From a checkpoint of a small transformer trained on Wikipedia: rotary positions.
Each number is 500 + 50 x the weight over its row's rms, rounded and kept within 0 to 999. Layers, rows and columns count from 0. Numbers have three digits each. The size before them is the row's rms in percent of the matrix's.

# layer 8 MLP down, 128x768, rms 0.0667, rows 0-127, columns 288-319
096:501546470459501449555564572569579534548493498486454532480495422468593422441431523452565540576480
099:543496509431393500434427490506533528527513507465456584506490487550533515492509522457477553453456
099:552566484514517472604470361441433414573431579554566435480537479420472526507554495480579558519487
100:560481483582499431414421487520541458531540460496408542510530579413464513472516527576460461555480
102:457515467531496514405469515498524382438489465530545522407613464480558511538518513579491532418454
100:427460576486500506558521528491534519502529492498501560494495568606532568519517446492497547494523
103:514476419501445428506500446482384562493455573527484580500522465446377500439484471461477494479542
099:534447634494405455457382513465569448543544512464505474509555510487510475469503405426499524432502
100:484460498507479571493526477532573474452508433475529645524599540608501502543486570514449455564582
102:461517592485519402476462570591605559572533484580564625521441461586539549553615396551522486477515
097:396587498534407599515488574528473539465482478574459470492499478533565489440401481555416523450492
102:553494470464508495521571490514584353576492529564484405538506489435428426508516409481392521439553
100:503502467534550409484566505472475452413499477420497560471455424557504532443435467431439412451574
097:492450459483493507511473500565545567497529626535508497486513446509430405465444548455463548510377
104:421513533532505584461493436416515534528485538487536434515507534509485487475529515463486547534508
100:616461456427541536485572403537508491485418541468458574493482496503424480458462571511463482414439
100:460464493527424500453481526547436567489498521507508581492484467463661493440448538582547479453519
098:548450508487550433433407517508480449497478603529421488558522409476454529449543491408441484542545
099:505500496485523524521517469446413457525490471580484550439545439438589515539470463482526524464596
098:426383442552469498580455609428506468550568529504455507537478471427553486435458552525425565560415
102:544535380492463555510489470534495528381488438448529407593514616494476428502545536476540550524488
102:510432558473498445537485453493457474456468555518536515571435509464495507509487469518492518492431
100:493531502528462461478554558477547493522520525530555615447491469458544613422509544515468508480502
100:484630471516531567568467413466426511519503542458540467444469364525535494506518530383396518453485
098:567479511498436550561433515490579507511407469464536478477572485525547394552471485634485489470458
099:465476498517514473550513557512460453576545494544505576458435506512475557540600559445491500506448
099:545510460449457568556497508422434559497503520497439456581422555617494575435488507518579568532467
100:498464472465521537542582475493465589606415553451503536453493488538437570455526487460463550443550
100:508551587466389522508492527471548530493438565528402538509481447543453534542568507582476544558495
100:490552522567545554496534463523502547456470485507572489467501554506475630547450501577607530516563
096:496525407443500503546494460521494546468555495455448480502566579494523559518523390585608528454490
103:425527490533585489475414452545543429486468483469480500531523583557485421555575551522472452531487
099:437525532431502538496477514469478560603502464498462549501458571495500484577461622467522452470517
098:564454478415481519568517520571539513531466483530474441484476527419565500531405579560520651458495
100:600456497597407494508517496540396426593508514520437538462394573537556505517387505494572496556587
098:475578575504475545446464374561421562600545434550531494398494469527497525516485428412495430521422
097:431473459563526499469468468526509470527456497530539485488522583493387492472443532475477579469504
094:449493496481431573472576540525420534435541452411545562473535504530444530514433550503555481453368
102:640506546545649414494477491550521505585482522455504452522516515575430537521589555481499474603561
098:517526517525554436513562416481504525475567532505475525448473546469418499453540434420508544482439
100:516558476467564488488440524430482519436607455486495452536577527472545484491512516514382449455591
099:462540501519501576534548468506493497440457473473541469548562471481483497614539455558553537490514
101:536509504520524633491478505471518573544548398537531458477538516517454560513474547468439475577538
096:521397544508515491498482526575490454491477446501531457493503533487501490505555436543562576527468
098:516478535543519459516528481428544535520534561543500462500559546543471471504531495627453549450475
099:477482561540492507547422413452497464512506438528495491519491547512482509497526562448505584494551
098:517500509432429622357575439463458458533490495412566437458564409433472545463503492484449488512538
100:558530499425540582469541595495455516491506551499468528537432457425516435470480508599510512495574
100:456483514479536488580447634488473443494514579521550477422585561456545446529499503531540529565590
098:479426465469484443527425477581467539550504555523607466464476497435496409453543545579495501540391
105:457493435549536468514545577481514530491549426448533513425494465503516512417473441503577562427505
098:409385455505557524477467394482535527445522535386516484502494551417427460559491542480544566563548
097:568485549474465448504392568565484486519457463435491528489516405569553424479523531405555470545582
100:444493540484521553509512516470486558555521456433435481519533529518404527513506409489489514486433
105:546471504610531513467497529532476442474493488507540453507508594510471474514491568578522507560585
097:485544467370495421539493561487477547489548498527473572455538488447598475408539584474603508568494
099:499501473485502464538532533497499580510679559584592497452469524461471415462422541516495510555535
099:580487531429508449472516528502492499517549499505451435442468473429477514527510506504541549514459
100:476561443453491461464482476575463404477479450477503457533451485514568468452501522549558531475490
100:485411529496494467560510590501537478450522442598548503499464516490379420496546494491482523444489
099:527519507452492543452498510498595439588502541435524502494473513525521494524517410608518512472574
099:446498506502570466520474549618508463511456561533508497557487497427555492512535442478558451537455
101:452516473550482529522493537505549539460450542557551606465629510474584448627534399571439492509515
100:405599468541443540462436490555565520459488525466578537563486449523548472547473578419563426475538
099:536477471537450463498482439518445508464463441554455494484568487493478519481533446542542445362560
104:406472517510520483511463459619480474512503427523426502481400576565475555530401493528434508402428
096:508506549512443524502531500518456478486474420532462546473524551556548509439488490522534429469472
099:357460561437438536453519433485401464550488510421549522423520534452542459592510546476495432523497
100:614509529464482489367534525611553472523405427544502573466488515531430443470537439524508468485495
101:509450465562568425521521557526494469406538554500622452509426482574484488479444418465489403497492
100:464427561524491463473483430434565529414513538396462442547363524488451534449424603380503392533488
100:535511630447373513545407492474405489475506463433456605565542437505473539522414513498516587517498
100:438450596425458522468450486449534556512550481576459447556394499582591501514406529490502455532527
099:528546459496503506450494480501469454504421548543506493469475452496512475585489453521493449498463
104:569549547418602516507492453486517543491539468504482526603508513501491505494506557423522473479495
102:450463489495488535365523518543537447447556458476507466564548429412566559498509532500448436512503
103:581508565551495499485467527517536492476490486480418461433488495468443450407536452453500410549466
096:470471549494589534514458482541515514481487471454560434564460462513546583518482455475518503544379
100:581548517560489529486482499491536444506503478519602501453595475456484506508617436517488492527517
101:528488478564492488532489468579491513534533470447480495464516501502551456604436429487563456552530
100:547527386498497556492579520458484492462518560462583540414464524530535616502420517596495588575510
101:491456503524493491508573513474402561510535533439438450551553574553548483594424541458530513474555
150:465504498507391619527573497440469551534424463479557518521571485492455476487315487493557572573508
099:441417536589473514567514480547569533558493498571524566510427393516512473527411517572486523437395
094:553475456504460445553494549517446519547479525526554547470527532496451558489457565518480542533486
097:421490469495461528397495523511530545466523545618488512547482460523485436462511468517483484527469
099:450470531478445597466471521545552509550471457477441549524468464472494441600571465508499497484468
100:511508458504550503527467456542521523478559556454580453460614507498486364522523466425470493469560
100:522497494543527429466492565487491543486391535474446484491480505632609518460504458552490496487472
098:481432518508492588523518482511538502409543475509512512384496480517540449502452533505472503506566
100:511456485572485543532541455595489486509458586516443497511450448488446441468486422475536534574442
093:489472562447470448497469495528420510557483511482581537582526458497544496560450563569459428507468
099:490532557448542559467495483492527631539474523436525492456526430540461526580551427444525559594458
100:522386454552403473511498605508516521475521510418516496473494448456490498481551501565486436488523
100:490489569509542508458501453598454432500478566527551600545543547527505449388507527488457497479517
098:488391517506591462574476603530471476454505517475503476502523449601526493496563479498528530456437
098:488449505483452385503580548394477539479448410427504576546442522519562435465467469497425454494499
101:485570485652509443594522471439433582485543501493523516546520520562419577478561539551590546455555
098:626531603573427489491508541448487452526566466498488496541446427527488507518466547366429491494433
100:492562512514466562491483596465465505404466607540413575577508544523464404491405608517496465547445
102:466463511557500571540525500514475558446486468513436543440530507636541421553426577516537441561533
099:574540512462491492478491446389454592591602551444595466476487458522521520513518468510522420467474
097:458498481459544514494401553450454525455547472445548534557463494488509558427441504434496483485525
096:514505440529479551478518529460551434606502514570483636481495527494443502529492472500451426476452
099:462540572498507522485446554561591472511428459522553541481505492458441570528499580529494549519493
100:477541474467483469443495406545519473594564575492611515520447526532474517530500631538492398483611
097:517479536492558441517509517566547521440417485526551407450449478529525517390526523477521509502488
101:489549516546437568438398528522451530498415461500462476568439463451465482576475553492415461488529
102:429517491547531427458520474514482472521532428570478532503510504530509449482388508533526361551438
103:545605483525572466552499494471538407532468469488497453535514541473411497461453478478527528472514
103:524629361532558499529568469604596526510542454608533554449528466395506573464553487470479498492459
097:508512489533440470554533523502536559476453533540394552582476490527535514543487570491546539489543
099:562496453383480448458423501441543494479501423600477579458507502474571468576500457451428438554536
101:515562569428505472457546424366537596509604515478473454499510570440437501586507526480529586495471
098:492432463535447563465518499495494549519507510471485525529541450598541529436517489449396603551378
095:548630550514514418554558548527390543596508427510556511541472547523472466501506549482496511487559
098:546507491491510479501502429442487447520531484318460470585530530570524555468581497515529439510514
102:505496380591479570523507474503446396542442495511500462389443547487475392581507533450514478525455
101:445441446503504481577571497506476502501518514507501442431557572504547397591526555499453518506441
099:543531447512436491567496509617470425528385481415480537571555483440522473456443526455520477554561
098:453456482446471484546533483463489488597522446504391402468421447523553528532449448551443487578430
099:447586478476445547565531482500557584460410522520538480468498518490476479549421533458402619501519
100:461575437548433498492475526503485578487435518483523521467477523554432607495482531605542438501559
102:459443607549422554582474570454364589477475549449455446498556478517449483450453511515509364467464
098:548565556445513487509499466498637642617474473543568484450522433527454442416534450502522484486456
100:549419533520469517542444529501496557582530467536422447599466499504463526474570384510448485502421
098:558564501512473459469436465489470459478544437457474520536496576581421466386466386478524508490570
100:521557505506599441456421558561436479482568426494568413519536432537499485543494434531543492566606